config.toml
n_layer = 15
d_model = 96
n_head = 2
n_kv_head = 2
head_dim = 64
d_mlp = 384
vocab_size = 922
activation = "tanh_gelu"
norm = "layernorm"
norm_place = "pre"
norm_eps = 1e-05
positions = "learned"
qk_norm = false
attn_scale = 0.125
bias = "all"
tie_embeddings = false
parallel_block = false
init = "normal"
init_std_qkv = 0.034
init_std_o = 0.00538
init_std_up = 0.034
init_std_down = 0.00311
init_mimetic = 0.7
optimizer = "muon_variant"
lr = 0.0072
lr_mult_o = 1.39
beta1 = 0.95
lr_head = 0.00692
grad_clip = 1.0
warmup_steps = 200
schedule = "cos"
final_lr_fraction = 0.0
batch_tokens = 16384
seq_len = 512
doc_mask = true
train_tokens = 95640000
steps = 5838
dataset = "wikipedia_en"
Each number is 200 + 40 x the weight over its row's rms, rounded and kept within 0 to 999. Layers, rows and columns count from 0. The size before them is the row's rms in percent of the matrix's.

# layer 10 MLP down (transposed), 384x96, rms 0.0667, rows 310-346, columns 0-95
110,290,158,241,253,213,282,178,244,186,229,209,224,137,168,182,124,147,277,220,91,214,210,139,202,156,173,273,202,185,240,148,250,155,190,236,127,269,203,210,180,116,172,273,240,182,162,251,181,230,190,193,148,191,215,246,159,227,160,187,177,170,246,266,175,180,200,214,197,256,198,160,213,180,254,153,210,204,222,179,241,136,222,204,249,214,207,195,208,177,207,173,206,193,237,176,189
096,135,256,189,200,128,176,205,239,154,127,179,209,239,169,285,237,236,189,207,133,197,168,227,268,143,176,155,221,203,240,213,94,124,206,201,182,176,196,247,171,148,238,169,242,156,229,188,210,193,216,194,198,133,179,224,158,139,208,275,242,143,256,146,192,224,243,195,189,232,236,220,172,207,120,193,222,246,201,268,202,189,171,240,170,215,230,173,205,246,180,287,247,197,236,229,174
108,181,149,241,139,152,195,236,218,192,279,141,233,151,235,218,182,224,196,250,232,222,133,261,213,143,250,221,154,277,222,232,182,248,202,156,158,261,207,146,202,215,192,154,148,161,246,170,219,198,223,185,296,176,206,131,145,226,183,164,144,236,225,248,195,197,211,186,240,221,207,181,203,180,219,187,126,150,264,175,176,237,212,191,198,265,202,276,149,265,184,223,164,243,195,133,148
076,188,183,244,209,178,210,200,247,231,171,215,174,207,230,145,262,175,231,179,82,247,249,210,145,156,185,189,191,200,171,200,150,259,173,197,212,229,179,212,225,182,179,210,197,217,83,218,206,143,243,183,236,214,225,184,280,230,139,165,191,221,226,199,188,167,226,154,120,170,254,231,263,182,132,137,253,181,163,173,241,179,210,227,229,160,170,272,225,217,197,259,137,285,255,243,214
102,105,214,237,204,197,205,195,174,242,196,248,221,268,202,268,190,164,215,240,153,212,161,195,232,162,146,240,178,172,157,168,185,206,229,174,192,294,236,168,245,140,250,136,263,213,227,316,238,176,173,179,176,137,211,196,236,212,153,200,227,236,162,176,228,200,152,191,153,204,240,182,168,270,220,190,151,157,179,242,233,175,259,246,157,175,159,171,217,259,174,232,154,243,117,170,237
103,83,199,219,186,165,195,226,202,194,230,218,167,205,167,289,273,211,202,212,228,183,233,154,213,256,154,177,258,153,234,199,253,124,237,207,197,218,178,194,184,167,304,131,228,187,164,200,143,206,202,191,241,160,211,158,245,198,193,183,166,224,224,118,159,191,143,205,170,297,211,212,164,161,186,295,272,232,224,148,215,243,152,233,212,193,169,178,207,166,203,238,210,181,135,223,235
067,187,222,268,159,164,256,205,201,152,219,189,203,154,217,217,164,178,242,184,223,196,203,189,193,261,178,243,261,209,220,195,231,233,120,190,166,211,127,223,285,218,213,189,182,176,182,169,267,276,153,187,226,149,179,247,237,327,186,161,180,155,153,197,188,126,199,222,165,211,215,138,213,205,226,177,140,242,191,207,174,100,163,183,159,244,246,263,210,162,245,187,246,142,214,263,203
086,134,163,172,198,198,134,97,230,240,220,298,257,189,197,218,223,177,222,234,140,217,146,269,236,210,207,154,146,228,184,267,208,230,148,168,252,249,205,201,209,228,258,168,162,160,154,157,181,234,239,148,231,197,166,155,197,224,272,134,193,200,178,255,167,206,158,205,181,172,179,164,227,227,201,258,236,160,249,219,230,247,154,205,199,262,142,208,164,139,187,245,216,225,170,171,274
104,259,120,160,198,198,202,199,169,201,217,159,180,151,224,174,214,163,200,222,206,190,213,192,265,110,83,140,140,195,202,144,167,235,278,133,199,155,226,173,219,261,240,189,202,188,172,169,236,187,144,197,200,185,224,219,163,206,208,202,140,255,252,222,246,204,236,205,205,177,222,246,146,212,241,146,259,313,180,194,241,238,249,195,254,148,230,188,186,256,151,189,196,178,240,249,245
092,253,92,125,236,221,179,217,250,263,172,238,289,171,142,205,188,191,161,229,154,235,206,199,172,226,167,115,231,244,164,175,258,129,140,257,247,203,158,231,221,224,267,151,245,177,230,202,263,171,169,196,240,189,169,160,250,202,206,193,224,192,195,176,113,186,229,161,201,182,142,167,232,241,214,200,205,226,208,226,240,246,147,213,186,190,226,203,189,189,251,221,106,233,146,234,190
123,194,202,207,170,236,146,237,179,191,201,198,181,182,281,206,122,200,120,201,282,225,250,171,214,232,199,150,158,239,167,239,157,191,232,157,210,203,157,321,190,202,236,167,185,245,125,210,152,106,249,214,132,211,149,225,229,152,244,152,211,165,182,207,160,145,168,184,279,194,203,236,292,203,193,227,199,198,233,277,198,185,180,170,165,214,202,269,217,173,192,224,234,169,195,210,249
084,209,251,181,167,197,240,132,260,172,181,175,195,142,153,236,197,298,264,195,183,88,201,212,204,224,167,208,254,218,194,148,222,143,152,164,192,245,210,147,258,144,194,188,287,224,233,186,202,191,169,216,241,175,254,207,200,209,264,207,165,142,222,235,175,197,204,195,251,125,153,244,190,211,236,164,192,244,229,263,214,134,116,172,212,278,176,261,155,197,203,224,165,236,188,214,198
084,145,194,283,192,223,159,129,214,173,228,208,236,188,151,224,155,223,201,274,250,225,216,145,162,139,179,157,194,219,222,143,171,192,219,225,222,180,269,158,237,237,163,248,154,256,176,165,328,227,286,190,225,212,137,217,247,145,188,181,216,165,166,264,160,203,179,244,237,218,175,159,168,196,127,161,203,212,157,269,258,213,172,225,204,220,197,184,178,225,136,205,175,218,194,257,159
090,258,167,237,262,217,261,131,153,206,180,188,147,203,180,256,237,222,223,131,196,200,220,158,171,168,139,149,208,209,167,216,247,225,246,329,198,173,218,99,143,213,235,203,154,169,212,235,216,152,228,236,229,187,180,201,146,228,134,228,232,186,187,243,236,253,198,220,234,117,174,264,181,237,152,193,185,233,268,183,219,141,193,272,178,196,180,193,145,191,247,217,195,227,213,183,150
117,191,181,283,269,242,209,146,200,170,213,197,213,171,203,184,246,265,288,233,168,152,200,181,199,274,208,177,247,213,216,224,179,255,151,204,131,228,237,236,180,216,193,158,184,171,171,60,223,234,182,167,186,225,191,213,213,130,140,184,194,238,188,240,195,212,247,152,209,227,179,202,198,287,231,229,115,186,231,154,234,172,250,280,135,188,151,189,181,200,140,198,156,229,200,161,192
098,129,191,189,155,232,191,197,225,202,126,279,225,194,166,242,195,207,222,283,200,204,192,183,165,162,190,201,227,206,237,179,237,255,205,206,173,232,140,225,234,250,135,241,218,285,237,234,154,268,257,164,173,200,164,227,286,170,161,175,235,215,152,258,191,109,251,186,181,259,145,173,232,154,222,203,234,158,177,177,234,213,167,181,140,219,173,183,123,172,126,215,204,203,233,138,257
118,267,190,271,176,179,245,143,193,258,192,214,236,229,183,289,258,195,234,248,155,212,187,233,152,144,117,142,160,228,253,245,175,174,264,160,222,316,188,161,241,227,208,199,183,204,229,165,205,193,131,272,222,184,155,161,214,248,126,180,152,158,142,208,204,109,216,187,179,166,160,185,228,170,237,205,189,148,162,204,153,218,250,211,199,191,197,230,195,191,197,187,224,166,261,226,230
099,187,162,205,190,238,214,182,244,258,219,228,120,213,139,219,153,195,196,184,190,241,158,206,169,151,221,138,215,246,222,161,164,151,257,174,157,200,261,188,218,273,195,155,212,147,214,136,270,187,144,204,232,220,67,195,141,267,182,212,154,220,203,190,224,222,253,200,256,208,261,206,246,251,188,172,225,228,258,208,185,206,185,225,229,239,260,191,131,191,273,166,200,185,147,205,128
120,255,185,218,168,244,264,205,203,162,151,194,169,192,255,155,186,163,249,188,186,274,159,221,276,266,199,91,194,158,119,217,148,211,165,152,169,238,211,281,120,177,221,201,216,265,139,206,251,177,170,172,226,247,148,235,207,243,188,168,231,181,245,200,85,257,184,192,189,211,175,225,170,161,181,214,166,197,226,243,203,249,237,210,173,222,195,248,173,154,226,235,167,228,246,220,199
095,204,222,182,214,233,176,263,203,190,159,294,217,194,154,129,179,184,181,196,180,186,197,193,221,237,223,189,171,234,181,277,189,285,210,222,251,215,167,166,212,169,277,185,158,130,216,207,196,149,258,223,183,226,216,281,208,110,230,201,153,170,224,286,245,176,161,181,238,203,179,195,192,190,227,208,178,182,120,132,292,170,182,158,241,272,198,149,153,115,187,229,177,153,177,220,220
094,162,233,215,197,168,251,149,169,193,221,172,228,228,260,180,132,196,187,194,234,150,214,230,224,257,198,171,179,233,174,235,141,215,210,140,202,142,203,210,227,249,226,124,240,182,167,175,196,187,267,244,193,129,142,206,257,243,111,197,143,176,201,237,260,256,182,131,230,220,196,200,240,239,223,213,179,154,173,224,166,230,236,144,248,139,191,215,269,145,107,146,230,182,195,263,260
099,197,241,193,262,184,191,202,273,153,182,230,143,228,206,206,220,202,174,184,212,250,260,243,170,177,159,218,239,223,219,281,209,177,255,236,181,251,207,212,231,179,136,162,149,201,241,185,204,186,223,215,231,173,134,183,195,161,118,230,136,260,156,215,131,185,137,220,188,188,183,247,136,352,222,190,182,279,162,198,163,181,142,159,215,214,184,166,167,195,280,167,213,187,171,225,202
090,223,211,267,147,232,191,199,231,227,250,186,249,202,161,214,174,222,173,267,170,165,185,202,229,227,197,93,241,160,281,218,132,182,148,160,211,238,173,179,194,134,270,232,118,142,207,286,216,209,250,243,194,126,220,159,169,217,168,158,184,197,246,162,251,241,191,183,212,223,183,197,214,264,236,168,218,140,181,248,213,198,257,209,164,212,234,197,213,259,154,186,217,165,185,173,96
097,237,157,171,157,211,272,250,177,218,207,180,199,171,221,220,190,175,164,232,171,302,127,272,208,239,105,272,155,152,185,190,201,141,181,232,204,250,188,157,203,171,272,180,148,202,153,152,211,221,184,157,187,184,197,157,150,209,229,242,245,191,189,222,190,234,204,255,214,182,245,237,261,222,219,179,210,85,171,214,191,232,140,120,208,228,161,234,216,291,154,218,217,240,201,220,222
104,194,205,169,268,277,284,196,221,202,214,206,191,248,161,215,141,261,200,249,182,126,248,158,193,180,266,183,238,183,204,187,216,234,155,177,138,175,158,127,203,211,235,115,176,221,163,196,220,124,173,222,215,239,188,206,214,188,132,156,235,206,193,295,235,147,192,219,194,259,302,196,210,179,306,179,187,185,243,163,198,157,182,156,230,181,184,178,141,232,219,229,192,210,158,222,249
117,228,183,193,193,175,196,251,241,279,185,137,251,162,181,116,247,166,149,225,209,224,208,245,169,244,235,297,195,186,200,181,149,167,178,147,223,159,188,211,210,172,186,177,163,214,280,129,156,176,223,211,177,188,134,148,124,209,215,219,187,258,206,222,184,189,211,274,262,280,159,175,215,262,216,177,171,201,212,109,261,202,195,166,233,144,220,246,203,220,206,202,237,138,264,169,243
106,115,128,160,223,211,145,159,203,262,263,213,169,167,213,156,236,227,261,146,222,192,188,254,214,243,184,149,199,171,133,212,272,197,167,217,217,153,197,128,140,206,175,167,198,215,363,191,222,182,236,213,226,178,223,208,155,252,214,191,204,280,189,238,253,224,174,272,218,151,211,215,196,185,222,278,184,231,200,168,176,191,193,186,202,143,198,209,158,182,248,154,234,180,208,155,218
102,119,198,306,231,209,212,195,217,202,190,177,222,256,202,155,253,183,157,203,142,194,263,247,223,219,231,253,133,186,220,212,234,198,263,223,187,245,223,180,239,135,237,200,245,232,157,202,164,213,235,174,181,166,173,164,152,269,291,227,182,173,170,197,165,244,256,143,171,192,144,232,197,119,128,201,241,172,190,237,191,195,243,116,211,248,153,230,219,185,222,144,207,214,111,213,188
088,166,235,257,185,173,237,206,242,153,199,141,249,256,179,105,261,198,159,256,206,141,151,208,229,200,231,176,256,255,132,211,144,168,117,191,235,234,203,193,185,162,216,246,224,217,245,291,184,166,261,250,234,149,183,143,178,208,203,237,217,167,224,214,203,122,252,174,227,214,177,136,234,184,209,183,138,224,214,279,191,201,183,204,202,238,156,200,171,167,165,184,214,99,249,207,216
098,137,205,198,159,176,203,254,260,213,257,184,209,196,216,238,188,235,173,86,189,251,201,187,213,178,185,131,206,219,234,118,252,131,161,105,198,197,140,132,112,262,111,212,216,239,191,195,159,160,232,226,205,193,221,218,166,245,203,226,243,192,161,205,279,205,249,281,237,195,270,212,196,223,186,212,169,194,225,244,194,153,224,164,154,167,186,239,246,197,201,240,201,217,212,234,154
088,199,205,153,152,188,261,173,148,134,184,216,227,215,200,244,177,172,220,179,282,186,156,189,169,208,227,195,192,188,146,205,251,180,217,184,162,182,210,218,110,284,282,131,199,227,168,243,235,155,205,160,256,173,171,246,205,128,134,267,133,261,202,198,280,216,218,288,179,194,247,247,217,158,230,170,218,173,184,201,161,242,236,222,206,186,162,271,205,171,226,153,205,233,208,212,120
107,146,142,171,264,236,241,173,190,179,259,211,211,158,218,173,225,237,205,181,257,173,155,181,245,190,180,181,210,264,235,239,213,216,152,270,200,156,239,146,207,209,141,213,184,241,215,132,230,174,251,255,228,156,139,201,148,220,223,188,250,186,173,191,283,276,118,247,214,202,234,182,166,167,76,170,209,153,239,171,241,164,196,186,201,228,167,173,134,173,258,239,211,143,220,208,241
094,169,197,265,236,179,174,213,141,179,252,166,256,193,276,177,199,188,261,159,294,209,188,211,258,161,188,137,261,215,153,149,195,213,235,208,196,206,176,143,223,211,222,222,157,200,221,196,260,204,255,123,165,209,241,203,171,191,197,77,268,182,227,199,204,262,222,203,254,126,220,190,189,172,242,178,149,178,223,179,198,203,248,217,217,193,244,167,122,227,207,125,185,140,165,234,267
113,290,257,113,139,167,204,278,268,262,193,232,161,222,172,275,168,210,94,238,209,206,265,201,157,136,169,264,171,170,206,171,265,236,219,194,190,122,169,192,193,183,190,205,158,158,184,197,201,216,259,186,167,183,195,234,239,195,158,208,251,239,155,236,245,133,171,174,207,176,191,185,161,263,212,237,251,215,216,135,198,162,234,193,233,161,187,178,136,242,186,173,219,249,218,205,218
084,184,205,174,198,236,212,192,165,188,246,120,234,191,223,238,187,209,230,165,180,173,165,212,182,180,269,177,158,249,276,185,216,143,221,282,139,290,207,161,240,258,192,214,212,175,167,75,204,148,204,216,218,258,193,169,186,100,212,190,230,234,182,184,178,253,98,220,200,231,229,195,174,212,233,256,196,178,179,228,202,219,204,119,164,206,280,174,197,188,176,160,211,266,175,256,170
093,248,221,190,176,190,206,162,228,219,219,155,184,226,205,167,207,230,212,194,203,122,137,129,201,218,192,125,180,218,184,298,230,192,213,149,201,137,226,331,196,211,298,219,214,163,234,188,240,155,234,239,187,193,234,204,270,155,181,248,185,146,199,108,254,147,150,167,237,194,220,241,222,210,201,223,156,203,137,191,197,176,185,155,269,196,141,175,202,203,274,238,225,168,167,237,187
091,190,193,160,95,196,211,125,252,136,246,207,155,164,270,211,187,187,170,204,225,221,162,212,186,180,237,152,223,213,198,224,142,173,222,192,188,272,160,157,203,227,239,172,218,235,227,174,252,154,212,152,286,240,143,158,250,207,236,138,168,150,181,266,168,184,211,266,198,168,207,218,204,213,311,237,171,225,190,205,213,216,304,204,189,251,219,167,149,218,181,141,190,213,134,248,185
# layer 10 MLP up, 384x96, rms 0.142, rows 311-346, columns 0-95
100,162,261,222,235,203,148,232,205,210,200,192,176,239,281,74,188,155,191,157,234,218,276,162,161,201,238,241,231,201,200,246,252,238,233,194,207,139,125,182,187,191,264,205,219,189,240,151,230,170,157,218,154,195,175,259,145,200,206,215,173,218,186,171,234,277,256,238,135,227,133,244,277,145,255,217,226,205,190,150,216,244,242,206,203,213,203,177,232,171,161,131,262,173,186,153,196
088,224,255,204,256,176,139,249,248,213,140,201,175,167,213,183,203,152,146,162,242,240,326,132,187,246,231,223,121,234,175,210,205,157,227,174,155,163,256,186,208,161,175,230,188,215,128,158,257,232,115,213,258,218,191,188,229,125,244,233,213,233,150,230,201,255,148,208,206,200,216,226,226,216,182,206,233,188,253,212,277,148,207,163,256,168,215,241,243,140,188,165,210,153,203,179,165
105,185,224,173,186,164,259,170,199,252,165,201,201,147,228,234,245,206,219,125,201,196,221,186,156,232,214,218,171,111,272,221,196,214,236,215,209,209,223,212,238,147,252,266,187,282,187,191,232,278,187,186,94,150,214,108,238,220,239,245,192,283,195,185,162,181,242,223,206,197,143,162,209,211,146,181,276,138,188,223,244,256,160,149,176,237,151,209,212,173,166,239,153,126,195,191,200
090,265,209,167,309,237,184,161,220,190,242,133,168,178,186,201,216,222,232,159,202,202,228,244,218,107,194,179,175,140,188,269,188,150,162,257,185,139,163,296,125,177,186,214,145,264,200,180,158,237,267,172,268,218,274,138,148,252,236,153,201,183,186,187,240,179,237,246,185,198,195,186,229,157,198,200,239,179,129,209,211,249,215,180,242,194,191,134,209,146,211,156,203,181,222,180,224
092,246,237,261,168,140,188,125,195,227,191,275,249,250,198,191,210,222,220,191,179,241,212,266,269,125,225,172,147,242,189,178,217,207,186,180,217,207,184,200,276,109,184,142,159,194,181,150,180,98,128,197,186,179,190,150,196,210,257,164,227,272,121,217,217,232,248,201,188,184,215,190,181,155,169,222,157,172,255,206,187,161,215,195,205,159,254,264,276,193,225,180,225,186,126,174,240
082,167,189,213,177,203,226,167,242,112,143,260,257,121,216,195,222,164,244,207,210,220,236,141,215,270,160,212,124,168,237,200,202,149,208,196,256,208,248,182,275,237,137,147,177,146,235,178,201,165,273,259,157,232,120,167,191,243,167,223,218,240,152,203,160,217,216,182,232,218,191,114,256,195,182,249,179,156,206,184,182,312,228,208,201,207,214,202,178,237,142,194,182,156,154,178,214
104,256,286,197,297,177,212,235,195,232,198,125,199,208,163,261,114,159,232,257,260,184,213,163,164,179,186,222,234,189,196,126,196,231,165,215,197,136,200,168,209,210,185,176,212,189,195,217,120,199,174,261,211,263,208,220,202,159,181,128,148,193,231,225,247,197,248,185,159,209,134,235,170,196,230,172,98,232,141,232,270,206,219,219,176,171,246,253,207,219,271,211,177,211,198,242,127
103,221,119,218,201,252,269,220,173,207,235,181,181,179,241,212,164,211,275,119,185,198,197,221,184,152,226,197,177,170,171,255,167,134,252,218,150,159,192,202,256,213,128,242,180,228,175,272,264,208,203,215,186,237,185,189,168,162,221,209,211,235,188,93,230,171,195,153,170,253,147,160,251,138,108,180,142,159,219,223,264,246,215,229,255,142,162,240,257,193,232,224,207,166,244,207,204
106,129,259,206,202,163,131,150,214,218,228,231,135,264,180,204,237,198,253,230,224,187,203,219,203,201,279,222,158,214,178,151,237,200,89,241,233,201,217,233,197,200,102,176,227,201,147,154,177,203,132,272,215,234,271,155,183,146,246,223,143,179,250,176,213,234,229,218,190,213,231,219,229,170,190,234,225,244,215,239,114,193,176,239,220,251,178,123,218,213,216,141,226,154,188,135,166
105,221,126,238,156,194,276,65,231,189,213,220,144,173,189,187,219,113,231,242,165,212,120,204,180,169,202,173,227,174,223,141,226,219,233,242,273,191,184,191,257,128,236,161,219,232,246,171,184,174,189,180,219,211,229,186,197,179,220,200,261,272,206,221,309,236,264,112,206,209,213,179,171,197,166,195,221,199,210,153,218,234,251,191,222,138,191,223,135,192,161,186,207,204,173,223,144
090,238,224,229,222,206,245,288,253,195,173,228,154,275,203,252,179,137,145,153,125,229,164,173,212,182,194,236,140,193,231,131,171,203,185,258,221,154,165,219,176,275,265,202,167,202,186,148,112,196,251,136,195,205,230,156,239,273,211,147,187,283,147,228,243,225,199,228,259,235,226,183,219,222,189,234,211,155,210,150,195,178,212,181,197,153,235,216,189,147,199,269,234,142,164,173,226
096,196,220,208,206,193,224,203,220,228,160,134,210,133,213,175,270,195,243,219,179,165,184,201,166,159,181,192,232,218,258,218,224,186,239,210,191,179,135,271,157,199,279,157,217,128,197,227,152,270,161,254,186,222,150,196,200,94,234,265,161,210,217,154,148,165,245,166,157,227,206,202,261,201,218,254,190,175,175,142,241,201,273,237,221,166,258,283,250,182,179,130,239,230,202,141,251
111,186,208,174,289,209,150,194,220,190,159,244,222,134,189,218,163,265,257,174,174,229,197,200,209,234,191,232,189,154,254,164,187,252,198,186,195,154,247,255,262,209,140,152,304,217,191,171,228,210,189,162,129,120,202,178,153,181,196,135,199,198,191,176,182,260,162,177,135,218,176,127,232,183,292,247,181,192,215,168,315,249,253,208,191,223,175,194,145,185,168,184,217,217,190,167,253
099,294,252,187,281,118,235,183,196,118,159,234,118,222,236,127,168,176,200,136,204,209,176,252,248,199,255,206,204,209,215,190,132,156,200,231,198,147,178,192,132,177,208,200,192,201,144,191,151,214,212,234,184,175,255,244,189,217,157,166,211,207,226,147,225,278,289,261,217,146,186,195,161,194,93,232,170,184,180,168,223,230,214,238,188,137,206,201,194,217,186,265,223,192,204,235,216
102,171,190,224,217,179,181,232,308,212,230,99,185,196,194,232,223,140,240,200,244,273,165,134,202,198,162,185,181,192,145,175,131,168,267,153,126,199,230,181,233,234,252,183,223,251,273,152,194,201,144,206,107,183,182,218,260,126,227,264,223,232,184,235,244,200,252,254,175,228,202,161,213,223,157,250,185,140,222,214,189,230,222,156,191,182,194,226,168,234,199,178,272,202,211,190,139
098,188,238,82,257,231,192,208,114,189,154,199,178,148,224,171,169,181,194,108,198,184,173,235,174,196,155,254,179,230,225,183,206,192,210,155,192,194,201,158,206,151,246,207,201,254,197,176,184,201,215,195,205,171,259,247,211,268,315,231,266,135,218,234,221,257,184,282,191,230,175,179,211,181,136,182,141,246,180,210,162,201,178,285,271,243,204,154,171,145,184,183,174,250,181,220,167
103,209,212,213,209,242,186,126,156,203,197,185,201,271,208,204,227,197,256,211,202,144,233,217,153,215,156,232,162,122,172,225,246,237,184,208,151,202,171,195,97,111,175,127,211,265,156,214,230,226,134,252,166,197,210,247,196,172,287,242,207,161,148,192,169,204,218,266,158,291,195,228,236,243,164,223,136,217,185,220,240,98,233,262,193,214,169,168,219,187,192,153,187,204,224,229,173
102,165,232,197,282,191,145,248,183,221,227,217,205,227,161,157,230,188,139,230,201,133,249,178,191,187,253,242,260,218,279,128,173,141,167,179,194,88,195,115,245,206,146,189,239,252,167,207,145,237,156,258,163,221,261,211,162,164,191,259,191,202,193,252,169,218,152,214,188,179,188,100,249,166,186,203,199,179,204,229,205,218,228,228,264,172,207,224,195,218,212,132,223,217,156,200,266
091,189,263,135,230,203,198,201,222,164,157,180,213,190,244,208,298,179,139,232,178,199,173,253,196,218,266,242,157,194,196,171,201,275,209,228,238,88,229,254,186,220,131,226,226,210,135,188,192,256,163,189,163,207,190,244,188,225,248,218,194,232,225,154,226,211,226,221,277,264,124,184,234,156,184,207,185,190,241,188,124,101,230,198,186,132,123,216,173,156,210,173,219,209,172,252,234
110,236,207,237,222,217,174,232,256,140,172,194,141,248,174,120,242,249,145,209,149,171,186,229,209,202,124,220,169,259,235,204,219,174,232,198,189,105,200,200,118,232,128,183,266,243,198,214,214,176,196,211,146,176,243,256,257,228,174,138,154,191,140,199,217,128,212,282,161,178,251,221,228,173,129,206,227,189,186,159,231,166,235,250,192,216,275,235,172,190,244,197,275,218,191,169,207
103,188,202,189,159,164,134,138,191,146,200,218,191,158,224,193,204,236,195,168,190,201,199,224,234,153,159,148,158,209,264,163,285,232,238,207,284,175,191,205,168,182,210,265,170,183,166,257,143,198,67,231,241,221,189,301,271,262,208,226,233,154,223,189,196,285,215,262,219,197,237,222,215,137,232,193,160,159,189,237,206,178,171,212,224,196,189,190,205,202,181,112,251,194,163,253,172
092,262,215,175,221,211,173,190,162,191,170,181,193,189,245,182,175,180,166,147,258,268,252,207,211,182,206,238,231,116,168,178,286,235,197,104,167,210,226,232,243,174,129,169,206,208,215,244,204,224,191,167,142,196,230,245,159,208,213,125,262,253,250,238,170,184,213,208,176,145,285,235,204,253,199,166,195,241,160,211,258,231,211,222,220,195,180,93,220,159,242,193,237,139,153,119,163
087,243,193,233,178,157,177,172,215,219,220,105,238,210,113,250,201,213,204,150,165,212,198,199,168,235,218,158,169,195,243,191,211,187,251,162,245,166,216,230,185,205,130,173,224,224,208,218,232,248,161,193,193,207,159,194,255,204,222,172,261,248,240,141,268,167,193,140,226,185,141,210,238,175,122,119,205,277,225,237,269,189,199,269,171,167,160,149,248,167,247,115,110,185,226,236,212
094,243,215,233,164,168,138,217,211,150,176,242,214,170,218,170,202,183,222,154,195,243,164,214,247,222,187,139,220,160,157,134,145,173,190,219,278,219,291,224,205,193,181,187,143,228,167,119,143,249,222,171,248,168,226,186,242,170,253,240,233,182,161,224,271,226,168,211,207,196,153,261,212,222,147,187,227,176,205,165,212,245,305,261,251,122,248,196,195,221,129,182,235,203,168,200,117
102,246,195,179,308,158,211,156,195,213,182,161,196,199,238,202,155,167,220,177,240,226,184,170,160,174,167,249,238,197,222,189,238,231,191,235,241,146,237,142,244,228,188,238,162,148,198,120,209,202,175,189,231,280,195,228,194,166,209,223,246,186,262,187,253,178,184,104,170,148,224,265,160,121,180,165,178,166,156,249,203,164,252,145,206,184,130,214,189,252,163,275,235,135,214,286,186
110,222,235,134,282,254,225,189,153,182,120,193,193,209,246,239,165,191,169,184,186,225,222,128,231,160,155,229,217,234,240,156,95,217,162,156,218,129,197,169,213,224,187,274,189,216,208,202,198,235,193,232,190,208,182,221,250,171,212,161,233,109,197,228,186,199,254,189,276,178,229,217,228,241,184,140,209,196,195,246,237,199,234,193,214,220,257,187,268,124,147,277,225,162,225,179,97
108,170,214,188,223,184,271,220,198,226,178,174,199,210,146,267,210,193,269,183,151,212,208,187,211,222,231,184,124,211,212,194,134,261,267,187,167,128,209,160,199,155,156,221,236,198,257,183,192,242,233,276,222,183,170,201,222,218,180,169,162,277,235,251,203,219,221,262,187,244,191,206,136,194,182,148,338,172,229,222,180,193,143,191,122,220,208,259,194,126,162,177,251,231,215,117,181
106,189,211,166,231,195,162,147,178,265,203,247,251,135,199,226,241,236,167,190,191,204,253,217,147,145,236,274,164,185,189,131,128,127,189,250,222,231,219,188,220,172,198,185,208,187,283,122,152,243,239,199,153,192,146,212,183,194,190,256,213,212,190,180,254,169,230,263,159,275,195,176,238,201,127,160,275,188,230,130,169,204,201,163,216,179,240,242,212,289,214,194,253,182,267,152,185
097,161,202,129,138,194,197,131,135,152,201,169,202,231,274,194,181,194,257,226,267,228,214,314,272,211,215,194,233,159,193,179,198,204,265,185,165,198,215,184,146,152,178,213,214,226,170,198,231,161,160,192,180,209,198,217,215,171,230,189,229,229,268,168,217,179,150,152,141,242,194,223,120,151,223,183,261,173,142,235,313,228,231,206,189,180,196,262,161,147,278,167,207,208,221,141,204
095,209,188,223,269,251,178,179,170,200,256,211,117,256,182,191,221,158,185,150,207,188,276,224,173,232,139,225,268,224,250,207,163,217,163,220,251,163,189,206,165,219,223,222,164,125,184,237,122,200,204,204,111,244,168,219,190,282,230,137,169,255,203,211,216,195,205,186,228,160,227,137,195,219,157,229,158,140,215,238,118,190,168,117,240,274,240,262,249,175,212,166,250,182,199,178,187
106,243,249,149,104,185,157,182,234,161,169,193,191,255,216,248,195,190,219,149,128,201,320,158,200,155,137,220,195,172,134,145,210,235,130,141,242,222,177,219,228,233,167,183,224,215,268,181,230,169,165,142,169,224,232,210,292,217,185,250,188,241,184,232,139,139,189,166,242,233,219,184,232,241,220,227,159,245,214,249,159,213,158,147,182,199,205,242,209,213,213,152,184,257,211,260,184
105,213,218,236,157,175,269,172,213,194,225,172,210,152,257,215,160,171,191,225,171,291,200,200,220,229,192,262,213,208,245,204,190,132,256,225,124,201,187,275,226,185,171,183,313,185,110,220,177,241,138,255,195,195,152,237,145,214,106,244,193,193,212,151,252,174,126,233,206,238,240,143,207,220,206,236,271,162,169,225,202,235,204,110,203,153,221,192,198,208,209,188,228,223,216,175,141
108,296,176,224,207,195,255,238,169,176,112,214,175,144,208,194,216,185,207,163,138,182,241,223,149,219,234,158,132,165,194,195,205,106,249,218,181,198,317,209,202,202,144,268,222,250,161,209,225,255,213,210,222,185,202,202,193,176,183,211,227,179,205,117,218,175,280,297,195,178,152,195,229,259,201,161,147,196,235,226,172,243,157,230,245,247,146,240,156,165,170,216,170,176,234,217,157
108,281,218,199,186,145,201,205,220,210,164,222,169,275,218,170,113,192,272,203,170,247,267,210,218,253,205,270,202,158,223,175,207,96,192,171,204,139,182,183,163,198,142,161,196,265,218,238,234,219,145,192,203,199,229,237,154,108,154,167,241,195,233,228,278,204,202,232,164,199,215,185,183,97,192,219,175,199,218,187,272,174,196,253,220,136,229,262,227,187,191,267,187,196,162,146,209
106,237,185,191,254,175,194,230,207,178,191,239,227,168,156,192,244,218,195,220,207,279,258,288,230,194,146,199,204,231,292,240,200,249,248,202,243,176,223,241,244,199,223,137,194,231,153,159,133,234,208,133,135,163,143,137,215,180,202,152,162,249,236,174,171,217,206,224,193,174,225,206,233,139,131,218,179,139,141,193,219,216,180,242,144,156,266,154,206,160,135,206,197,126,274,246,213
104,207,225,170,234,210,224,124,225,190,265,200,202,181,192,304,203,177,272,219,141,185,186,220,265,231,219,117,191,248,182,171,217,290,269,206,174,214,150,158,242,193,238,260,304,203,129,158,155,151,203,179,199,173,161,236,248,215,213,222,115,238,174,157,247,176,237,174,272,196,235,220,223,162,207,154,234,182,191,188,191,208,238,140,170,171,195,185,141,200,213,186,193,241,192,231,133